{
  "num_hidden_layers": 14,
  "hidden_size": 192,
  "num_attention_heads": 6,
  "num_key_value_heads": 6,
  "head_dim": 32,
  "intermediate_size": 768,
  "vocab_size": 2633,
  "hidden_act": "tanh_gelu",
  "norm": "rmsnorm",
  "norm_place": "pre",
  "norm_eps": 1e-05,
  "positions": "learned",
  "qk_norm": false,
  "attn_scale": 0.177,
  "bias": "all",
  "tie_word_embeddings": true,
  "parallel_block": false,
  "extras": ["capped logits"],
  "init": "normal",
  "init_std_qkv": 0.0216,
  "init_std_o": 0.00408,
  "init_std_up": 0.0216,
  "init_std_down": 0.00408,
  "optimizer": "muon_variant",
  "learning_rate": 0.0101,
  "lr_mult_o": 1.45,
  "beta1": 0.95,
  "lr_head": 0.0152,
  "warmup_steps": 200,
  "schedule": "wsd",
  "decay_fraction": 0.851,
  "decay_shape": "pow",
  "final_lr_fraction": 0.0,
  "batch_tokens": 65536,
  "max_seq_len": 1024,
  "doc_mask": true,
  "train_tokens": 253900000,
  "max_steps": 3875,
  "dataset": "wikipedia_en"
}
Each number is 128 + 24 x the weight over its row's rms, rounded and kept within 0 to 255. Layers, rows and columns count from 0. Numbers have three digits each. The size before them is the row's rms in percent of the matrix's.

# up: layer 10 MLP up, 768x192, rms 0.165, rows 577-705, columns 0-47
# down: layer 10 MLP down (transposed), 768x192, rms 0.0849, rows 577-704, columns 0-47
up577 101:109105121136120160134101155110134109159187162149073138156111135138171125137133114136148142137104050108092107092133111093160092120136121139117091
down577 111:162152175137153125168082129085128124152167137123133148121116128087167175167151145116101130115145141126131134118147116078124115139151123164134133
up578 100:119124104115139126135121117097139131139144122116148126144154140177145101136066169134111145136120119128098095171158109169141098169124147175098146
down578 095:102155184157163137169122151134148087106137130139111157064133110148110111092129118165129147141112129165106128144117110093132089088096153109123118
up579 104:147165141174138060123141188092152083115141121098087145109117146090135139176160151123117123160140142156141131139126118148171146130180118094110135
down579 110:112117101110112102108152091178162110126146142114143141187135138139119141063116150098104142113125077130084158084143181111123132106130082165109157
up580 087:122125132133134115130163129173081126142098129141108141174103128110170102114086163126177189115117124042176160093146132154146147133136110163121130
down580 094:162123109126169128121132135133164167147118129095159113136127117093114128127121176149113149157149106105144114086130136101133123146130153099136122
up581 112:119149151214121106108169124126145164163081144132147133105094156122156137137099127130136092137086124120112128128156152149109140125107141113148128
down581 108:145098108110111149130109139100163131130149115128139125170121128137133109124120134135120123106137108141135194120132132146170157097101092136106171
up582 102:128178136169125137135108137125084087071100138127144087100146152138120118071163152150138125167120155116154138166118134101112150143097080120098106
down582 101:101079094139128135134114126131132088106149089142124087086168139145157137122118087122156129141136152165119156121134154086118177114125095141140163
up583 088:140090111143087100124095145108102150078089074143161143137166117133128149119125099145139138131095166117158132136133111146122140161146164130139178
down583 091:122145130114191154132196150187147139139125096081129109096104125141129128116134120120115124157111168099147125108151131128139135120111137145166110
up584 100:108132137089162136101148155139116132078123131111152096117128116135138109122117136123179125133111134056125128157102114120136078120146117103105107
down584 098:088168112127133125141116093128104127154150106133123121095112143105151179118078138157146141094134140168122132126095103124074161135125115133146168
up585 099:092123102118136139141129113088148125094142133131110168138152157132096155104102136095126127160079095110133157127137161143139100068121098132090132
down585 099:147106142140111137129083135140121124161116170113143129139097144163139170164154140087112147120144144129125129158131104127090113100120133115188146
up586 098:166131105117087113126106168108138201140176129138118105137103109129125105129108183117187116166110108131108130141161121115167152157085164139106108
down586 091:095160142174162131151112108150134154146135173134146135138108109118182120139121109113132136089148134154116134130118161160127111096105083156130143
up587 096:111119125134111104106089148132123140138096156100153119125125087172185069139101106112095119154153087156115109141162150136091177111140122125108115
down587 103:125165097112116129146170144131132140134141122141155120128088119120057134110092146137140100157130058166106131127116138183116116079101118071157132
up588 107:100138063118110115103117131157140090128106109104163131109158132096152159096130154112150120143158088126123164168153083135146134157130110122113114
down588 106:153084171145114106146139132114102128159124103131104149111129106138142115110131141118120111156155147137179128117137156140099165101153115109106127
up589 112:161119109096133136107129162118141174125135119096129145150121149141131149125165128178122111115126095114143143128120172099160076121157127168171120
down589 114:151112102154118111121136150143162110127093090134142149104109100131175113106117131080136135141157122100146139152162102094161117116140141121167120
up590 098:148158096126125124118113157111152130066165159113174090103134066120110113150100128115146112148136107133138128123138132091122157122101156107161107
down590 098:128081128123129138144091135154111144152125155130170137093135166054131131126161109185149122148074176109145115129142121171147125155092077138091100
up591 114:128109133153166135119115124120149114133101152108121120146129135159158145132127103139138147130126138134112157129152110095095123151096141156143176
down591 111:121124113103105140107102171111141171116123096123075134116110128128173108109100144116125100162168159144127112113076108147128110175149067125077117
up592 104:135181173101068166130169089104120105137112144159140183177114110119161141113137122146159107124140066108113129112149114131117181115102115127129126
down592 100:127130114145153113104153148146130130090090122128095120127078124096146119124096129134136133142116091082106168150092150157088121119114141107143144
up593 089:117108154113111120134158126099124117121120136136159128068121123136089115120084127116166155148098129153139127130099125101140092135097125097155137
down593 090:139160179150159163125140098135144190074117130120092097136120131044112118096178120149119117063127112099122161168165088124102156165119142106133118
up594 087:132166170113070116098101098131090159155144114101114142147153161094135122121180152139168159167166089166111139145145159100122140119087123136160165
down594 093:134109095092164151143141151094143110097144110116137103129098139153050128106140137096109146121117130145179128074124134130159172143148103127147079
up595 132:139143139141116141112136108097154119180142137091150125088152152144180132164152138101108134142072103150138143152110149158143126127087144143145153
down595 118:146123101112103117135119121146076098135123110160156146143119139094142127115133167149129100132156106106172097132157132106118126076111124126116137
up596 106:124100127109164133148108151118140145106148064109073140106121112129131125132105067108120147145156114100112107116148142125143112149159128148153136
down596 093:098172108129142164129090121125142078085083112174127110132110180127117142146120158133139122146085163099104149098136138117122138127149134123167119
up597 095:190153105138123156093137074119125138148107156108142186151097138119151174164148124153089194125135138147132108119162115134100155121119117171132098
down597 098:112186147169146165111101165142176100111132140146136142109118181167123099135097104084164105116128112092130117113124148109089151141137135108127133
up598 118:158114121127111159137132162145107133146140104144123160108109113119102087114129113129103075125203115095186126124112143158143131155095126110137138
down598 102:098188119156138129097117123095173119125138120131132082144152183151138107100114133113133115135155134117144152121133124054138105112091124157141130
up599 117:142158139176102137096187135133181169131108141119100105125134107117124106114109122176131107175105109122148097140167111097120092145107155082151119
down599 107:093157121104099134103102121155118121113106108112080116086127152151144176140126170105122136122135130142153137187109141153159154101156133102117118
up600 098:117080156174100152125113143125144136087104089095135049152125155115185127115160149173142137117120089095135118114108111183125133116099110138097147
down600 101:116112093155115110162166115151097159169139125144138132098137169152092144152115123118139121147170102089105133168126100089170144133135150117122185
up601 110:136145114136091100152184113096143142091118123124136138151104130123154118179127107142182098140106109176107118177106103099103173128107108170123108
down601 099:109135136122133119099089104130127124149132136134088105128139153138124151137141093086131139095109111167128150083112205108112068147141152154139110
up602 114:132104134126123119142161128110164147072122102119105138120074090110106125164129122119118101146078125086163161106119163149152104178128129107068189
down602 116:139144170171124110133169106127097186151144095128134098190111108122160099140136162116099134126113118142123141128131167123145140112160188058114153
up603 089:109153113172067124133122120126155098127111098147163145077096170115148169078137162123131181133113176123140127115099130145158134133141135127098120
down603 087:125133104154123127104146150110138093122105154128104112168124120138142138122170152146127136143102144147165140134148082124154116128096172103143140
up604 099:127100113146124147131118115114149091063161110136117100140143127122111159085163098123096130118104124133161119130121137124163102088113130132137148
down604 097:140163098137121118127114119133141122123098124104125139123127168160118137135113154084109150148173092124110077107104136164121132121106120082169113
up605 106:107152170104123126122127143118133155099114143150101169087155124123161081110112141160164166099187141134138133122157194098161155165085127111118122
down605 105:083102133127131120126158123152095166147113145134106088141107144122117130165146136110118116150114084165145171175119148123088147089176154109147167
up606 102:136093104121097120158134143139100110113134133114106114146112124118162140138149139115158154150143100131188155115137093118117147135150084145120179
down606 099:111088141145115166129110126099119147126127100150138129140127158131113143151079138150080105128078127147111137072103146122087144136165137115122103
up607 084:094149116163100099118153100124136077121108104130166145155132156130123096195080100138141102121139140120149177136114152131114114111123155093127095
down607 082:102102127140143127121184140151138120108140141097103151141154118104111127109137111141145134146145114160117099153122141160123127156111109157111134
up608 094:117129117109102123128130090122144114108139071117145151154126115125103105178153155140109117151135127119138095096080188120132191175117080132136114
down608 090:144156129200172125132078151102118162110100126142075154168155080108133145106140114144143121128104148130107126173170079118152106124120149100098146
up609 103:085169111141135125154164142145095112126122118133111128149115120110106078126137165110090145116125125095153134114151127107131112128178098161100159
down609 109:127114149154111109086116110102130127089112148166156119119129109143107195125166101128126112106116107096177121146149103153123141112110159118140125
up610 087:109136147090131138141155129112138099098145146135080125154155156070128106154158143109159126102088122141126054103149120141102128163084148136133122
down610 089:066137130126157149113180117132096086143150098148137129143115127097126159132141106077132127098138094203113130113115095117157132095119121126141139
up611 101:088064151090124166108133160154174150150151103125133138121124117121095190133149146118146139131117125120119150128145150068140164146145151145135106
down611 092:157173132125130120089142146137144147132165119122132119124105115145166123144136095108125146157138143118120145145153140135138129072154123099117161
up612 091:130140111194111140136155104146128095133102126082103143178119147118124121076132129129121116123146122134137144080107140085121149146129118178124113
down612 087:104146137123153145131126123124132106141173188101134121141162134141122153155132131101093107113186094130110137173113142142113098118148124081157109
up613 080:116113169123146132118099154140157135125103145102168116146143135140107156087079110088161138174099112146091077155105119112150102110129157135113168
down613 082:136111081211142116120107117111123136109139131141125101122110042133137128138160165142122099117135115123152158142120164157115149115115089129114139
up614 102:117111110123141112165122129139133126140146123111118115136126107106178128138087125138133081132132105094164133124144124162130098147138119111137146
down614 101:101127111145174168119133118137142123123146134143139123107103128104114117110131163167126137155121117116102136103158163093122143152134137131114115
up615 104:143172158125116145139136091126163150126128154154150099142125125175130138123153137148131145079087156173164112144120109144154117114131162135141115
down615 109:127133112134122139179114158124122115106104144116137141158123153084135108140155119154126136140122150116090111145123111117120132148110122113121095
up616 098:145126120140114122162118140122145132148126148112170156130108128134159143144113159110151131125149177146101134155135101148130113173125090140144124
down616 100:113133125161178162114171127127136107145154139132088086117140180129152092087136167097106132124150138105114155121131135113097144119113087138120126
up617 103:163163122099112143132133132100107125109138144156124122133113090137160154125116144143142131127113152095136160085119119119108148158152159099129110
down617 102:135131136128148069153118119166098139166108176114112110138127111120152141149156128172139139129104058125140135113095148135106147118127135166128129
up618 100:129140123129121140102151147125172103094147097142124156152104122124101151085116057152149127127140136162127109126110103122145149108121136115122133
down618 105:135084124130136141130168118134088137122129154141111092116127127151120069145163151105097170116124137102134114121142136146103119120138163122104113
up619 094:133157097125105121156112111092144146113156137090114123131132142132077101098125121101108142125146133076094145153104106100125138126106132117085121
down619 103:133142110117130121166149180109124127147120112116093137122136151132128153134123114108122109099114147127149151110134147179122109129092118152159159
up620 103:121141114143102095151116121125137122126098111099157162132099122136131097081139103116141117133137112118140143097130147128149138087125129139117098
down620 095:130118127160156158122144145114118091191132113150148104118116120103094175105093147149130124141139122133111126138143100145122145116157109110164104
up621 085:111125105149072104158117178140097121104126087157168154148146161121134137097120110111142096138155144126168132132158148117105116069121128143139182
down621 094:140155175173173155127122126154137106121143146120107118116126117131100125101108144112157158170120120128149147102155124128148114149173103109134078
up622 116:099129077105151100096103155094101121182097175131101111152123126108084087116105134134144119142098123082111122148117069132153104140119128139085141
down622 116:118092143134141138100094097119137133126161144106135129095082140145118147093139166135153117155107164123144097113103156127165072084107094126126132
up623 082:153130098161146143107126141114100144118141179112103120158126107168114109087100159150086126100078131125124167128112124162118140122149106097157159
down623 082:175145104117117131149124091146194135108086099138120128084127158139186145156136121117114116148155159078124083119138154099117117093143142104119142
up624 096:130129127165119148099064130085107114099141159128151115120132155117127103153115169127136107168092157159153135103080128124142124109105163080140093
down624 099:115152130085129166123139077103121120150117117107133155084127129156167123130154131122055109093159114116126080108114141166125118114121107155105154
up625 086:114119121081128094120119114117087162136141149112138140187104095136143164123126117128149116136139100147103118143134167162121173145135125123131164
down625 090:130145132118138101145144089148155170148124132123159135106159078147121162089149108133136121116134171077171152086133164100132102076135169146140111
up626 109:146096134134148129099136143102099117130133114145159117148116125119142126188111160147166135130089147087147128175056137147152130146075146149093125
down626 108:090114136119133115199141110145085125150138126119106135103145126095104155161131133102150161108164152101142119145152129187117098103164111098133126
up627 102:095102130120124143118139137125119126139158100081109138132130169106146157093127154139181139114117169124135118141128098168132087127088111168140159
down627 094:152145097130103123165127102098085113124110124187179105119120112117113075142096148126139156172153131144154135104151095069143122134140116123037105
up628 091:134151109143128166094094134103159120149141124108139161112113164127156109184110118122105130160114108141142144158162129152128092105090185130092118
down628 089:127123113158129110136135119157124113124148194141087129153157167063171092122121111131151129133135138149147136158104137125135156154084111112127140
up629 095:158103126134103133126161138062141121089117092114120115153132124124176116166083103113120131147127130136119120124122103152169135134120128155099058
down629 090:131129166164132162160101141132122089158092149120124122129128106115116188107132132134094097097130134155134170144160128194137157124133146125111148
up630 112:136155110083099125134165140108131126117139129131157153144154160146143194171122123079129122144100156130107126122115144155154147131135107138105108
down630 102:142116159171134136115108145163115144149126140151098149093129149145152073124161140153109112118158103105129138106162128140112124101134113133152138
up631 087:131082174113063104129106151133099109180107113121135144109124114151147120106108144170163141115110098105145124128070116103124130128110122137157113
down631 093:151147112180132115128136124127088159121101151138111133123163125122085085119117106110139154143128128126132086123106167116168148119099136091129134
up632 072:119146068141080152143124078124101142126132132113139103163094141130124122178079121121106139128114121108162093144154118138152110118121100154148095
down632 076:136110136156159174133135144168161130135112142083170129098122111156148093144094116120165132115107086153119152148173081154089132125120122089129162
up633 101:111149123135154126134159123104129095143129123089113150123167119174130112112076181172130111110107143134094089110138110126160113130144125133098090
down633 098:124145121149117162143155113115120147112157174111102146101103144116120173103138153096174146143142096119131142134088132118105089122121125112120100
up634 124:133114142145153126157157131092111109153122104125163133136145117115161110092119138096158097158138143162112120125154132149147147131119121158150135
down634 112:130115147141116133115165119090156145133106101109133141116092132104137117146152144143097138115106137147115126122138136148128121118125131110070110
up635 095:124164149083142121128162099139133144133107092093121191136105141089152140181119172107158100149111124114132095118100136124178124104096084136130096
down635 087:104108124129138144130119124109117152134140099145117098099153110167106149106133153138119163067137139155142132108128119100118103164113164132102124
up636 104:102137113114120129125161123077109137126104116156117117126132169125136138122084119122160110105107137058143117101113106103141126089159107123114119
down636 110:095126161127193161142130119157089132155125132125136118157112169099135137154064130106116095149102107144109089158147126137142129109110122122145148
up637 104:121114123149146114108178156140108155108126110144125182135104137141074107126157115111165124126121102146093143152106125106146162128131103153158098
down637 099:126102164086103123145085146093175105118162151148151120091081130077131138105163151113093126131180110115129107132118121158147128094149124146139111
up638 093:127138093148081132087120097209131139138099057120145136138144184160163182153116102121134125122115137127100137110076112108135134170133108116132113
down638 099:116086139145135104103123124098098125119108158191091135112163122167145155064178140118119149124139098147120114172127107168102154089174152120144143
up639 097:108120127131090144151138128083172099125120111133115148141124165086156105079074090123112148184140107126107110145111117126158135144112127148131109
down639 095:086147084155091138139114108136115170152092156117127121132148136120142135189179098113165094130105107116123104123096088124117162146148107140122159
up640 097:116139119091119115074133066144154113093078132125094191155114143116138098162103142148146140148193156121166110163149104097142116086111142087139105
down640 097:137120164131119109134160104118107148131147161131148124108150100105159141129167157108139123114134088114156133103089117111132093172132091176115125
up641 083:123125124118121108100143144144086106117140072110148129154115148146150085153166092151089156180123143109115110080103129175112149111091163132099132
down641 090:145141126164119141115096129111138130151072177073144129145162133119079150138139152106138161135130135106129100141139153155134101112120063137108108
up642 096:160143120143086102138153127119176165146112110075130143116134105151101100104118145124136085116140129118102129115115121122166136120106108134146142
down642 089:101151085146152106125130135111118143113103059132139115151142169154167102136119113102101120135130127126100142126133152104135119141162149112132167
up643 104:116087090107172105103148147150157114170143121122127177116096125155109132131113145148142120114079152136113099109117105093176072083093123115105167
down643 105:140165118134128166160122150093132091110150114144123138099160094116141157115148140127103111102127130125161146090130141115102141142163130128108135
up644 096:143109090148107137105143155108118066087118145147140127121153129124173146105139118133117133169172127133109163082136151095151104136120089115116138
down644 099:091154142144148146170125160134078186184145164087174154127088092153158137106150083145117162191124141114111113153064140129120118092145151125121127
up645 100:117104129115120126081118084143164111174170106127138146149141149154129163120117160112124126099180133140099133159114133119132086143137133129105102
down645 102:105147114121093131122118145109117207098131131117165126140096139122118138097138079139105131158127131136107128126137111146126137095113124119112136
up646 111:118114140136126124158136140094189099160122091134113128083115127107146168173107128089108103147113135130115139139122174124123170138161128147133168
down646 110:149146080128098117125129127123098119153094117090174093142156107143127135143120112111121136149102150140130136190112153105124140154090101109154129
up647 096:160099162137091127159143136092144152142125151115149154153117166139163114116122090137126134150081108141122094103109109101106121174106142154157107
down647 104:156124102164139110096155128150145121122180095123122079128124135112136118099120142118163133139151147153163153119224153127157096136151142156087144
up648 107:133142180137150136117142127175123129119129132112130114139130149172121133167161133094097124113098095122166151103142106083120142121130102147111127
down648 096:150066073113178129128123123136125135094096158117111139111134132113125128159155170180119103143133112157150137149122122155090117146151187098130178
up649 111:107097110114180140151137094178135113127112118151148121098150117152115158116130170111122165147125105127159154092128074167155118140158106128150119
down649 110:119136140088145109139149110107149127156127110091144143087144127167133110143150080140135157155167126121166159135114118123143135079112100139124113
up650 097:157177124128091144130117087132128160107144147101135080121126160106138161139132138110141113131096160147175077131139157123128101087103111111093125
down650 094:123145125133135140120189118130082120187101122148118124123118139133126128097116132161196125158137079132083147147076069120111124108121142128135133
up651 098:114148166077100111112100158105137108149096121131091148126102136113107104132089120123141125166133075120124145134095137161075137139148151101138129
down651 099:127142122083110131143089111102113079140137143116141136115137111115148192135136132107120127086151126110131109150138129103106150097127134091109152
up652 098:128146061156077101104082152107127148085133143135129138142122121167159087121111115143096122147159156124090127114127193124128119144113099103119097
down652 090:122140170085149125174157133151105081156140098071118163070153135125128161108134121120151156112160164176145143178127112174105129157166133147083127
up653 073:131123116133075143138105167113160136092147160137150162163128106095116121172137122114127094129123150163182109152089110075101080138154079111139120
down653 078:147132143109130125137131130116105136128133124095123079071152098120161106114127076132092142150099119097103142133130140128140092142131150140098143
up654 106:118107166110172110122135140129129106155114115096122107137126095131129125088155154133116108152160119129088113149132101090123188126137104141126106
down654 100:149119148100122136093106109131117161157136121131106126115092160124141100165104148180143169123160122151125124151134101144118102101096110145082187
up655 099:135107161103101118142145079122154146072168100132122148084075111154135134076112125097077124077112132136160152107107122156118154127105164131146132
down655 102:117156127092131176120118129090144115106112106159126132126106180129145117115170168118138138134082097137133170177120107092112145113111132130113146
up656 074:100134113193179104123122152051122093104104154140123133134138155141104140164134089115133117159171111100133112138136151156095144161144170142085130
down656 075:108141149119098119140124118139144147125122109112158084140137089127135095119160099169101106127121154116136095131115144101127134182135105114079135
up657 100:110157116092130105144106140129166140095113132155127079076088167127146084140154115157146123106129089134101082104158106159141142126176121148141140
down657 097:128174121155105127131141112113126123122156147119141094167104148123105142135120123141103088125148094107147130133079117177138121171087140153110134
up658 085:138127082126108111116105146150130134115178135116123141112161142155139119112113080152090080114124136090116158100089133145156130161126098159110135
down658 093:137139159161157120092156148137114153150096160160112135135137147094134113091135109124145148129208125108097113160161122094125105147108153136113109
up659 092:089113102144154077130173118156117141160102100122142120135117162139147116133130138138122149140110137119127149122109107112084103131151124151150103
down659 096:109155163131148139128132105120164131111122174155122124101160113136144102132140139117152134132139111139143163163103098097197159124174141133125132
up660 087:124186144121108122144158137111127142150131135153135144184155074133130127121150120150145110122113120102128086130106132138138132109145150137121131
down660 094:082090119115143125134108099124116166156111111102126099121113157088144142108095142125161134152128160144150087146143107122108137109105140167197128
up661 097:142135157159124100137137161121117104103107123113141122145137165132131100106114076117101139153148134127118093105165141121154152152126134081110134
down661 101:122114103123142130193121156123132143134118142142096119165133086124115156160137110093169130113115152112119157158164169127141167102143157141128124
up662 106:127108147138132124164112104123146144150108117137086126110140128111090152140129098162142138191118092156152139116104128133112121166128104124080171
down662 113:137173166153127125135108095125142087150126168095142119119117092120095151139183144124081140121105153124083126142133136118092113099160168155167106
up663 097:117144131137065137153110117150165156103100135149158145173076111095131108107113112136118095123133134125116094122164128099158136092122125113146113
down663 093:175138136133163149137145112109105123151123092145126125101120166138167119141124123081145146139142132148123133101142075162159129148171117103163122
up664 091:117128122121110126096137186127096081144117144114131134112137158208149137131147091117158089151139117096129111181100138087101137200101167133174140
down664 094:146099142127127168160161123106104091131133157116166117090131120121133186161107144132105103153155134184148160141196123136173070137147132132117106
up665 097:126136156118108123158117129151148152122090117112115176161060138133148102102121129131092164140116121104141156116176101101147123137103151109102139
down665 096:160100140106153138145104165138131145130123166140105174138106147119101118118118151146115168127162135111157123113098117116130087143122138163142102
up666 094:125113144168117107127138125162116111117164125163137105161143117127108116138111089167116109108100082124094121154133138146116095170125070156164151
down666 092:103107151149105111153166094111150119136119120121134152134065094128132162149180119121124166097106103136152115099132087118099126108134146117155102
up667 087:115141134147131104122120114142097150141114074127096156080087137096158097134113136119125149120147119129104129145103102119098118089121159153156102
down667 083:141126142161119095134106145101140115110144117125104142146131118163118101101121077140125086193115120119146141092139119094157125151105140081150158
up668 104:133128126136115172107111164122117131133147086103141121106116110123125130119108097111128166174135083160123113151168128133128102154144182167154140
down668 106:167104126163155142200169127092098206123096157193079164126123139158133104096133174133157121117124114140118087115125160080115089155145196108138106
up669 089:127144083130087135083147129122121134142135123121175142186146097134107128159166117134102124173107150184132108091123123134144118129128148122137118
down669 090:085094139151140129129112112088115151090118101112103065154118113123115126151107120107125144147141150124141132137147127109125084121164164156117136
up670 117:160167106142108142155110109132162158080129077121130087120139107121131162125096123160119097095123173128114128101164173086150134125109104158128141
down670 126:136164140149166122147144140114142109099104143144109157131118158114163085123110160166121143119139144082152123131149145130132089137094126139118114
up671 109:140131143118118112115125157155108191126143114097148148152071137136100117126134133132165140127131106119117150088149117119156098126115143098091120
down671 100:125112128114133126159109086111107154132080135150122132118127130119167158084127124143121134149174126080146099182103128120113118118112106141148143
up672 080:121178122165128145128140136078165130118140138118126174144147125126105156108144101131150150153100117163143116125085164144150126101145103133119113
down672 076:175120154126166127123208145126139138130122110133137170123168181174124076140163098120133142135148110118161126139127093116114130134138155159076110
up673 092:120121094133121144132125130137130090113159147142141148165141108101121113145115129133126147164169132145072095108160152135172090103148115124178115
down673 084:126109156108097098159100136152113128111145143109116127104129173171088111173166169142147122110088121090097164157153126111095154161134114126095160
up674 109:132125133156132132127139136126147145097149139117081105148102128149101138134151114131150079136103140132135132133168082131148110133122125115113143
down674 106:128141165147157157125123103135167120139093120131087195110112146117105109058083112099113126075155136157138158099132131110133083162070110142104134
up675 099:115172101144143143120136160123101119111102111124093124138071103118104142138140153120148075087127145173117128161146156094156142131098096078127110
down675 105:107098146159157123131189148157145137134141142119102122088145160108180154122135097138170164168084119115135128120155153154123120135108111148079106
up676 109:099102130122103079100137135110147073145132155116102152152123111098164130133142145158144138156128138115114139152137093065093132113148133114107139
down676 116:147104138110080116105116074113157125120120125147124111118158130112119113104124124128112155133083139105148100101176105112089127126107164110112110
up677 091:097160138123118112119119130111111117125166145134162123134112129127146060164101134136100165150136177086150141121123156118127113133132083130163138
down677 095:099126135153127130115077144124148089150104129136095130163112048152117173125150098144172117138137110133077144079120103132099183151145158112118117
up678 098:097108091145154105115141153064143096145150097144117172126122118092125124190142124131156158103109136105089092092094142065145162131133129127131101
down678 091:107167111113134124146150105123120116161122131141142125159075101113126177130146134156108149149118160120112102100127121154152117135176118098114147
up679 081:123150140149147107105149140123116116132120131109140130128119136131137085144136107128130147095134103122114120087097114097122122137177166160107110
down679 079:119102123064125112109101145116147106060140130099161099150131097111116176169126121081160122124169171128143112154135103080151127167139117161128202
up680 110:143113154115149143122127101132131120142151111085096118142131145135139125146128171107174054156097086133126136132101184143112138135117135148105128
down680 099:123136118159119124178122154166131148105126110147099161114135118185121141100112153121093131130148105149098139084136129145178139157124152121131174
up681 094:125149116134152120135125091167124155115136165111149134116165143145093132146127150160178143189112074154146172132131172095123195107106132123127136
down681 099:122100163135092134119101110109147139109156096119128140085141152147143145138072133112137101123101132141126099180158132168156067108153142108113131
up682 086:166141109180119170135149117164143127099098152142086147086125146170134178121096137156140104131080071138114127126122120135148122116134142151145103
down682 088:153137110111123146126135126118083129171088161116140108150131081129098114098106097100117086079111162139079121169114114132148163153135116136112174
up683 085:093136128151124124138113128133133078154171113128093163112130127093160150167119148110123102128073153175167142087110158170122153115115102153155123
down683 085:128183142158132131107162169115148140106078147092141141118137121140120132147124131154154129158119158135157111142146142110098113113126147137114169
up684 120:154094135107166165125118074121125129100116136125110116071074130137127142158137136123115106158067150111182130120136147116175149133107135114097205
down684 121:101122151140133101153138126148143122127101109140124115113090144133116094132123139139092068110126115124141131148137118130132106102129100110129113
up685 102:115172112086094141130111092131097109116088118114131138121109145121178110141112122085120105154119093091142123152132125141168142155096118130123163
down685 102:159136156109138076118134124113117113138115124114143141121129153167096158121127130154102139126144157182162107116091100102142117123124131078126132
up686 092:076142138122073126120148106127126127170172129136067122133120132104135097163150130138104110157149133148129143111096104153111094139120125130094123
down686 098:151098151117154137109104137155134077147094179116150135134121114144131086069112097128147119099156133097114100114108135093105142123109143124145145
up687 109:088139139154125119198119127120141165149160130102119107133132157193140137143145129152115125156120099128150143116094132164092121148137152108134121
down687 107:112138122088176134143123117132104104140143142163117150093133103117140105131141124134121123078115105103129080139139110121129137125103122104114091
up688 101:135146121130111082132116099153097082098186119117117126100115122136084173153124143136132108129104133119131117137132129136168138146159107151105157
down688 098:103176114128065112141130102148134159115117144129153103145142152102107148144136148158121125133122086131143124113154145104091164104135107156071133
up689 112:173119103128115110130106143131102115101130117071097144140109091150119132128095135134103130117105097114117142099123123175139123071098124127118187
down689 106:126146122170100147157116109097153129098113148093106101114110121091101173150120130142109147088106115151133134110151111153114104102128152078143127
up690 115:109119100165148150137156181084148131123141137110131164132147132140145125127123119133091120144123144138150097130125116122141174119121158114117129
down690 104:144134114096075117161117164103142098093138073112168123113136169103094151123148157142142130142153112150119124167123158119102105159141092162149161
up691 096:105165140146166142129174113081149081103139116092144111140098158145148100143136086146138098115134111158140148156077106111098103148103119088144174
down691 093:129116126120159134116120095121150177100126130162116194122148080162089160103106173151166151115120177119144130117102138148119135137155105138138158
up692 095:101098104124102103146147131124121127106166111164117115121065100112107139126101149109083115139130126120133115116131120151138141087085141142133114
down692 095:165146146167136130125158135144133139136110162139118165114135131173114164119117128128124078118128135123119127126142100101144141139163143128157171
up693 102:141132153133132170139138133117126121127133111108108149125120124141108141121140140134141127128150093141141119054134152083120159122089100160102105
down693 097:111137162093104083099125105124070147153110154107128124140152118138149144155124126156150160134145176148064153118106130168127139121123129146115132
up694 112:166093130127101108110128141098115124137169117131129150098115147066093129140100158143119113142139155114183136121135129136176155134110175197118125
down694 105:141125119156122114150143110131123131089117110180093182110150136091127118114138179154152118141143120112135126153100123125127127171157136132111113
up695 088:105134130082113171106104123084170075166181121115148162161135107104118139105112087135136132080157117134110107116126120112132096164095119087106141
down695 092:120147109158168148157173108100125154107104123141141124140117136172147163133135127094127097144155102165151093134154120135138196143159135130143115
up696 096:120145118098132134133156117122158123121156140140118108152135173176116116147089139143116131143099135118131117121147127103122097140117091146130198
down696 095:164183115146127100132151120103103098100093110140162162102133103110102113113108136140169121165152144152143151151098165117118092127166106109112102
up697 098:118154143137109132114126138155123085133139101130122125123128143103141083148120145144141080166112117074146165112116129109161144139129091172154127
down697 100:173113113157141156157131167141108113140133084149147134107124100129106159135114122119089178131117103107109120149188084102160101139103123085141161
up698 109:138152156141120118137094120173110141120095145145127093104117112064130138147157170122151144115149103135119118139138123066122111147144102178129117
down698 105:087125131112133154144160131108131157123128129128119146095143175117152138113134134100117109145068142169171117106102130173134130114126133102109112
up699 102:125111109129151113088109154096114098146126130152156166133140155142165117120099147129172129118154124112133144106183138173149143185123110090108102
down699 096:100109111086111122161110143184127131076116151140113135144123122133103158140165139110142165145123136166121141100162104138126132111151134114123122
up700 091:112116113110154122109124154144099139112101128105128089127126158167133125105128174105149160170142107125096118094118110099147130130114162119144156
down700 091:131097133157175105108146121128130130139174141140169113163144145153141113143129096100096100113155123164128072158155194153129112136163145142166133
up701 100:170117141129124091110166121139150096084128123173113072093105155106157080108092122094141139133115126100137120131121141138152143122123132114105128
down701 102:110113129159128127144142135113106190128155132098158095092111155132116152118166116161125090157173107188138161152147128130138132126155081128106113
up702 102:089143131146170168123130145122176157102116151134111139090115171139114130140127124135160149178141144137145184120131104153118136135149150096153160
down702 099:125158112137165122169161127172077119134150112117113089187102091119133095117178165116137112096128142105145104143125157166140126132104132192159124
up703 102:126132138171110128148125143166121124140140105130115107135140047140123119065138118149149147167083133119169124121124154139139132104125151139103103
down703 107:088142160075120123145157097136137121160129130139110131149138129112127153096159120119117141063127134110132169124127146151125142108119080136106125
up704 117:124079111164128091122107200089091108147124092163136098112142109127129075119090132166141136162112134106145138101093167098097129164128127175101138
down704 113:187131108182139104131107115133166169101131157122119133117099132155105107098114080123164157109139149142181112111123135118091108089178156133130133
up705 107:127093104143106109133114123105139148105133112182126124171103104095121186114143145140138133167131142093118135133090147127119096120167100168121168